From a checkpoint of a small transformer trained on Wikipedia.
Size: 14 layers, width 256, 2 heads of 128, vocabulary 2048, 13M parameters.
Training: a variant of SOAP for these matrices, 460M tokens.
Each number is 128 + 24 x the weight over its row's rms, rounded and kept within 0 to 255. Layers, rows and columns count from 0. Numbers have three digits each. The size before them is the row's rms in percent of the matrix's.

# gate: layer 4 MLP gate, 768x256, rms 0.0624, rows 764-767, columns 128-191
# up: layer 4 MLP up, 768x256, rms 0.0652, rows 764-767, columns 128-191
# down: layer 4 MLP down (transposed), 768x256, rms 0.0582, rows 764-767, columns 128-191
gate764 093:153163116143103099129131102127135112147148099084081151096152142105168122175133110140139131139123154131118166106154130129147138146114130088134155102147128151094126163122131141140115100109144131
up764 100:176088134122164108124117095131109105136143065126101113098136092083098158100123147126125088123123129128134154106161134135139137122107121108088169145109160139095149138093131135153111130161109161
down764 103:115127143120130166153141141172126159129163122136096102139144149081144091060133151151120117115167134117148200131111106105085153122114134093103157111159182131153098134131089098157122106099109136
gate765 099:125083102167136150125095129155165147118113158144112143143095156107121134093133090138139163127143137124106166157095162132141167152118152162110081123128153125128133110163160124144132126159158136
up765 093:115108116131142115133140140137072125131142099152094096144127157102142117165166115129115098112125110132128129129118087108114101135178155083112136103146105143096137131123119116111103126110149125
down765 097:134135079106136126124090126112118089150133105101170141143134112128116165116121074129121137132128158159125132120151126120126145115121092174082107122133112122101169106142092140142093143162124128
gate766 106:088128143098147102129141093163097124117143154097124183113137133091152101143148118141141123128157110104148108113145133108160145140147130087163105133160154122098131140104136142064125157139141125
up766 101:094179130129126161138121112185149129109176113130076141114157126139113100115142129180108122116106124141097155154123126088101147144148078099148122154087104160140146106147073180119096113150146154
down766 102:144119147121129143175118123152124136170137141151164137163126127137094132171110163112128137185165129097142083129146143115175146117146129123134145108141143132103128141136135135159100177165138132
gate767 101:077147160144183145098122084109147104086158077119128115125155149142073124159085119121138113098133108094162100140119113137155129113148105165164124154081166098123133170132142148119123162145163139
up767 097:159105099133155132127168115099107141128154121142122140123114123141148097127097145130115147151146121161105157148062106155101131145080137127136111130096165085103141089089097138193128160164118132
down767 098:105129117142132119141117118157169127106131141129148122128135123131100137101116078129114085120108121115136107116122144112118107110137142139121131098119095149169144161147135117107122112122155151